From a checkpoint of a small transformer trained on Wikipedia.
Size: width 768, vocabulary 8192, 62.9M parameters.
Training: a variant of Muon for these matrices, 787M tokens, 6511 steps.
Each number is 128 + 24 x the weight over its row's rms, rounded and kept within 0 to 255. Layers, rows and columns count from 0. Numbers have three digits each. The size before them is the row's rms in percent of the matrix's.

# layer 5 attention query, 768x768, rms 0.0362, rows 0-65, columns 144-191
097:148127136101070087115134130140173124098132157116114119132109130123149115114133142090094130205138104151171126129085167184141132100130128159180101
099:136101131081144106106102153115146125125169179099143108116108104166141151120165149150121112112146163160142118085135099148121153134116166131119108
098:136120120161137141168140127092110147114165122124148121125146127120095139114055091163135152139141145140131121130147157131154108134115128115099102
107:125145152096099130123131095132156096128149088140123141110121047120098170124137145137125115135131137129100129123113124152129117140102121186108123
101:120090160094124122129140149116129129126114085160130159149065157111137135142151125133074111103118104145124099153112094134096137114123110114161111
103:130128150100132107142150127129133126122122132172117137089138145125120099115149125129090117119137107139139127133112139107147094093132114159122120
102:123158143111092121091166116128137127102084132139122199110159141095158097144130146128140082123119106126135118065093164177135145135118142121126140
099:133110133108097118144081135151124165142134078114155170172100137106110098130136132116140100125116150159121132107115147111121140141128166155127090
100:121079135116145130142141119115132093129124039088152142133164117163140131152147114144140091108126162126138141131132118131128178118133117116112137
103:093153120129127108148160163122120133132151086138085133123111127148131162125169122150190128172135122127181151092135128157136088132159182138156113
100:117161151126114157143103099153093163173112129123094129130106159138086121137111134108107115097169113120144101152117167095118108122157094120132153
105:129161136128121129154123147133122198111123125098129096154119106135093144162129134159123169167118131123138130120140145123151129099083165135149138
103:083143101135094133147139118121122119172085141130106151169105111135192179113110122134091143131119136142141135113124124163084115173153101149117151
101:142127137100112112156111142145147075130146101094081148102160142121124141092151122141115138116104111155135127175151136150119106087139148138133117
105:179122113043148138112124154119154095140176121159153101150116109105150110121130112144118176133153101112134127154148165108111170147119136149119117
100:109109162136137110114131116121119135165147138056121164117111130128101134101150107120131158103141098138115107112127142103165106156101130157108180
097:123090150129130112180085095134095171129147091109114149138152114151118149085069134141154144160129136103125109095100088111101148117117120111110115
104:143122120173138118147172131128139118166163093128070124126127107132150125174157099157091151096126117107145124131132093123166153105128129111112153
103:135132182136121118154129165101129088106144096117139109055132145117148118133124085086099104123113107139125132100124087135143166118091140122109090
102:116147139119087152119104092160126143138128131090135130134122103123147147091135122074132140165152133146129099164136161137123107128144112157164157
099:093134114133097115107137133171141115139105112147142113133114148150133141118158081151125098111142131124139161102159132145137125127137137086157124
101:130150115150174126093134143116158161082134118132128141098104102124125143118137123132125099114117139110153151082123134070120127166108139120097082
099:118132084152138117116119116189117124151139121093137125166164118088096148126104144142182115101155118167109106141094126134136137154119150123110124
102:108139133133140143133130090152137111122100133107152144189114142133118184082135120154133116109119102120166165096139144131139106138130162197149136
101:115121099122131154120137148096132115130142150163125164134154141130139093093108117140115125101110073147136123146094114120112150136108144164140120
097:118100139130134147123151132115118125162110110134130150129128154118129117097112155150134170113167134121132156095138141100070148136116134124129100
099:128151142140123126087102106125134165138126087124123113126124129122123101123152122125155119109109104107139108121127122166143136161111101157155135
096:142145139166117166076122105194132135140108073114129171103130162109143125135131138112160119107104145119113168072126123131122133156136132135130148
101:113171097093131070116174113091127122123074171097149123117146137133137128169128086159168128130111126170105103165123127104130115144090161114113138
100:119161126090128153164096148094075186131069128124098103148124111166108146157134142103120115130130183164128115151092145118115144092164121136119122
101:134151143133141102144121128121079143175140142107133117092157135128143160153135130135093104107130083134120119148162161168130135113146106102109104
102:122157086107104129093095119126131181173160138140108100094140140152110143131083120106132149115153127101161144150170128131080149135110118163133125
103:103104137119137122100141131140129122139102150115131128118132138122112140101114144161134140101141139132148150122121123168142126157077133099153142
103:097080138135100138114133135170116124136140126117112118111140150140102117115122119119095115180100087135141104098120102109102134130137186121138120
099:084096080105111103148129083100139179121102150145117163169152152125144112146118092098100138118118098144112176102090137152101175130150126106166115
097:150132144121132114102134113170083137118163131065108105122149122131119151202122137090160125146111136122124133125116124116060174099124115109126066
101:124114128132132130127130137116119145121162151137134125120156109157181118171102136143088151104115117153127141120117134133139109166110141142120146
103:158115135145120178083115114117138105159134086136125112103157115112092143131132134161097131135112125148100129144129146129131099073098201104088089
105:122137155142161174107141111120142114094128163124128146109135136078151112097096145130099154169157159181142121151124132102113131166116144140174110
105:135125161117111142151111149086147099142108156144138104153150099116122104128135150114142130146119156141130157141132107134102110125110118128111112
101:076135120157116133115155146144129136096110150163143089188135161154116090172113129128145073144143129124127098151125119116112091070137150130096125
098:116140110144098132122126071119167154176143123085179148075089124154112127117134155092111135113121162040126088140129134112148145185143163124120131
103:149122107136027113128092093162086136135164092127134129104121128128087149133168087140161154160136144077137112152139099131125148124102123121211135
101:145125125150176109108082090131113062157124120109139127199120149095060142155159144070124076128127138122166097180112152150149154113120161145098117
096:125118083157136155121118163131143114133131125125072158145136172102106139146155140160143103135091107121117108094141139186132151160113116109111142
104:140175056119127127128125154118178143119092125095117109082114123166146102144115152132157143129153117113116122118137116148108152123143162164158127
101:127088109120171118138128153095113153130117122140166131143082141112112140098132107110125132153147185113101175126159097101116105133152099106155128
098:148159082138144109141137096101139107109100151118142129110141110181145068139132111104081164115122129151112104154188147104136106157127169157129113
103:094137144148151149132124162108135072124121128088088091149125132111130134141124086135153073109077134104110144139148120095097111123138059132141161
101:138079165116142114120152135126132122126131155114093168157113120085123144133119152123135135149159176124145145061139107141147115135088119108174098
097:116124152148117093126148094153138117144135128162122093152134088119138140099083120144121128124092086097136104111093124122119144150115143129126136
102:120137158091168138121135122135099124122112119127134098097071129101122142129148126119129135133150138134140137153126096103132165165117166112148173
102:095138114114173127110138098112126139088131115094123089125109123129166143142148159100108113114131122129112122147124132129114086137118146149142128
103:110158138092165156150114136142113127131118129085126090170171155099168111108122173115107139126110107125139117109141111116123145113118165139132182
100:114133107152128152138124136155131138137142167110144116120151144109179109131162116131136105124146103143132106108150132195129125151089102118159124
101:125114105159129135164131130111146156167148125108136154103154137148143139136092119071156116105116143118146119122099090101132124117109130078156123
098:120131107128168111122151090118132107122104124123125171147081123113139183132131142163101114133164138144108124131149106125133164130125096135120152
101:148096110138180137097131134147120106135085132127147120143156150159133187105154132105129110123147113122141122172118150102178133181112157171150110
099:087128157113147118115106089145103118125169113153144130093098145123089107155152145139143127078118147138125099150127142149102136135139148116131109
098:114162117120150115124124184091094169166126099127130125150151130131130143113112163130125146146096147120138098090157107116174188104152092123068131
100:156169134127131137132136119113152133121154136128092130154140103148145127159111104171146132139127123115109148109116122160114092124149121143133097
102:119118088135148158119113101143143130135162115121152146104097135066150125139149141085116134144102147122146130127158124120098116150138125111146106
098:129157090126203143165154168124137129102090114159155107119087127165106124129115124110133141124112099081136132111129152119102151116171084110123136
100:094134111114118137124113142151079106126184142070137143118145138169190143112127134177142095127149123121122120164117135127126086149115117133155129
102:119138130158131161140090143140108109197100133114120119036133115141128143138152117112106143152125111144131118149131155130129126168152101148101115
097:150116152130106166103140125139101152124116146104095131164131129137125135108133142145094089132146163094098078135085110129140141113148096147129119
# layer 5 attention key, 768x768, rms 0.0358, rows 0-65, columns 144-191
099:132153138075171150143145093147140122118098146111155138103152108090115142097083147091123102135134178143146129144156121148121145189125103137192114
098:108107138159095128138101155102131146160153128144136127142100093143139088141142134112125101183116143098126124144090156141152137126115120164136165
099:127144131138154120141117137132124140101073097135144173112158144131115100121115169096145076124120134150116133100098135111093110170137106120132128
101:129110088114151105147126136150151120119128134131111095142160165122126142103134159122069141122094086086109166153137093106115167098156106112061163
100:157098082127114133125113115114110093152180143109136128118117122120172109112108080155144136143211140083144112106115133152126097128135163141149087
102:143105113070144134128115125146135066117114165138138101146124120074140133110178110148174149139104118118115130112111091120130125132123154117131138
100:119109116148101152117165119127154164106141151153168143112134091142143121122138123158133127162110142101117135133120129154129130140122132120084161
099:141123137112129120105159124117142146118107117154134132121158092144145141107149117108105131125132133154113137173127134093072130123152114142113153
101:131104159142111100184126106103095133175123162142137093161138119159106131137122074093128181116101148151124150162110160139136113108143140133131145
102:140158081164091178114148144166156105145111122109136129112169141134118104148121150148064115106118092104115151137122085123093142110154129142135120
097:136132130180129131183141160086130117148135121116123144122112142125083119115122147132145132117139138156138148112141139114139151134159105111116126
103:144108115130140155126168144118118137128101151137124129116076114141143105094116114127092093068137121141122128096148158147101131136137127090127119
101:124137171094141112107118169091150126134108129128193116103135112097130154138125105114082144119132158066099183101120141141150114139099108146135117
101:109119163100161131134126106146149129131088148098112118102107115137106154120135115120155129132132145115125133126138091129128141172093163144108157
102:103119118116101131207184125132105148141128092159111165150131098092104189143170172107109115142133117137139080166086094137115066091091161108148144
104:105134122125127147096096120125135141136108114125113140102132125150117133122119120128136128145103118129099123151138112066127103144120097083093124
095:162144103158065134091145138119166129091150117126131139156146093103103105120081086110135126095129135146153141137105112135126139133128155134150104
102:144104088155106101148128144127113192178148103125123130109124103158114155083134146115148157126172096159096123117122141097114141144095148124155131
102:153097105079134140100132100182088104138107139108115121151135092101117122132061127117103118057128166069128123115125140135102132090152138151184130
100:139114143107111118164155131151130099161121161140150125145126097133118116118136100134117150128160130123116123127100085182120187105169134106145167
102:132103152142188109192123130120109168158134128132139123113126120159144122119147155133105140089111131148141122156115131087116138124130136156141099
098:177085097163136169141114103154116133178135140120144141126141142112127147112166128094118148126092146155112154100119117141124152124108100126135148
099:119128095128141117129107109142103133128134125121116124099081122168135113096146141109129145142049141147125131113138103147130105101137137134142138
101:140136149124157146130135106095183096157149108142133082077143106115122151109126147118125114147147141110110121123110164121162164112156165120118113
099:112168140169067148181118141146117129105067125134159150128136107122117091158147162134145136121134147144124126128125142144136131159130096164114117
102:114154126123105176127136124094176144115112129134139186204130153081116151177115147145140131132134136126142136125128105130163118156132132111143171
098:121126109112171130135152135129119154167094135138180126157151124142111151135120122128130054156096108123094118124104113109155110139165113172104152
097:193166084138111140127121105108114123137163120208148072178140129149141129144112151153167136132160138138150136167151105097167147100118125129139142
100:141162163110070129103098173111145154097117133119139146109140136123072128124134125135114140121106169078156120139107132126124143134183091110108103
096:166137130108108146174085088102137156140107118103125138124129106091166097103112121094129063146123134113116117127127132158185143129108119157096125
097:145128140142169136131088101107197137093121137138095192167117119117133161119087162078146139178164130088091115119128126106168122137119086127144120
101:133094089172131118129145137155169168135133139113161125162155120173115124112137130122127105129090143118127133127146134100116144182109158126117107
102:157098152098079135089072136115099132076117135156131187110080115130100133134123119080105130128172113180138109136138098129107154148164144089143171
101:165107090117128152172071122180101109134111134110121118155135124117118128124155125118133126090126089140129147118135143160138155183140118167140165
095:125119089140088129161143136137123126096146136135118133146137106156112160187151172148153102135129141106108108178118184128134150151162123162133134
099:154135097090154152165125147126183123103126123138126129108087109081113095088127128189126140147122139094164138124099139125172108093137113162143176
100:119141132183179153108090139067115106127171145163151094103110127130076109100122143124118143098111138121124144135150113111137158164038107165109120
101:144169103128150134135130120112161072114152140164141143121159132142135153102115162149156108089108160117123089163138147164160108084121163137114140
101:121118203092136098132124138135079142107172148098135145152103125139120106117151167148134132156151130103140139165141119180144134117085140096130133
103:170123150116154113110186140111105129092104156136129146123107114124103085119142158121124169143116129123155152154153121109130113107114151079139114
102:088111159113101140131161123115094134166127126094133104115146163115115129124172129111165149123068122150122163096139105120172123149147116107093117
098:154123137147105109142161149134100117072151097134060124141116119107140138126146151129117116088135073139138149120132102126157118145126124140170140
098:163099125081150123113118162118099120120111113170150142134124118164114107111183125119116152094146095140132156175133103106110127103154087068164158
103:122105176123121177114135134156135140100123129131143165101141137141143117141096180108134182154171160156099118150150135163105105113118138122118115
096:151103174097138156099155129078165144088161169157160120134099085135167109137108144150135142135157128119140100149089135112133125160166134140115172
101:161137135124121147146188103104123104158106185151173179148148139115093115117127155128142134149126172127134090091100160114142162131126083121141117
101:102160159087128175141159101138166136174117114138125136091127156141140125123133113116100147112148144112137126097134137106099149187115156126109161
099:116114147138111164104172130134111129159115128143177156130136154127101140085154125190086151144147132091172117131118141083174102110151178144137154
098:135122114168096141142135110168136099143101166129143150134096135133124110084110076131157131103098124129129113183157152127118136119131136125152122
101:115130115132111136112095148085097124117137107104135081076104146136181099108136128128142172126199177071110107139118116127096137123088158133168139
100:146099125151171139121141097138122190122130135152166111155125121164144122081121149092077126083129103112109119161136153167109121101117148125142128
099:116087120165147126091129117101116125133137092119116153163135098142153119124135131101139163133148158082124106141139061127139152108112121137159165
100:122120138119117149070112119083114086098128137152172121139139123126132123102114102116146126111083123091083120151098134086145122130140127133162137
102:105129154147166117133108178183172117125134143159144125098087094110092087137110082131129159155171145137143147113148140130101088133067130105124098
101:140142166125173119127146135119103095121107113117125167118098118148141119119140136163131132136074153156135129143116130085123094137158119111108148
099:118113130137100148135134148107113151138105120142163131154064142090119143156165115112129116143136153119146081134079106135139112112154161125119139
098:150153087158097055123137127160131135159150154147123131137105163098099127086106135141166119133154140087081129149107162116109107104139170118128164
102:142098135117163118178113155143137126127106125095078142100108158116086105163125184130118170137148154146143113140087090110158070132140128115129135
100:120125147089107145145120122115112065163124141107168161125138134156103107127112127112148154158116124107145091146150117099096121123108093144073084
098:141051129148150187105136146117126085135150150132121112103130101107081096073159146131157142132136150157102149152122119136097100134100143140085138
100:137118115119109130130132085104123140126115109083135080157137133150117116131101107160116122153121090124141116125119125111093136117128108144102091
099:118102142170114096134108152139107101084158068150159073090096153119092087138142138150112107133134139124105129111173135101119138122126124077125125
094:157128116156095126113122128116111138149123080136107126120132114146099129127197127121153114116118132143121102105146139179141093086114120165137104
102:128148161143130136149079060140094154104146127126158120119127100112136104168168163133145074108132122111104102127147113102149123150114184119137183
102:115098143132128133116141128141086129147152132122164145138102151148110159170106126120080110124143132143145100122116111102130076087144146131117145
097:119112076115093090123110130132106115121084124111157127085138123157138151072135121147118126139168155148141127151131101098143124122133166111129107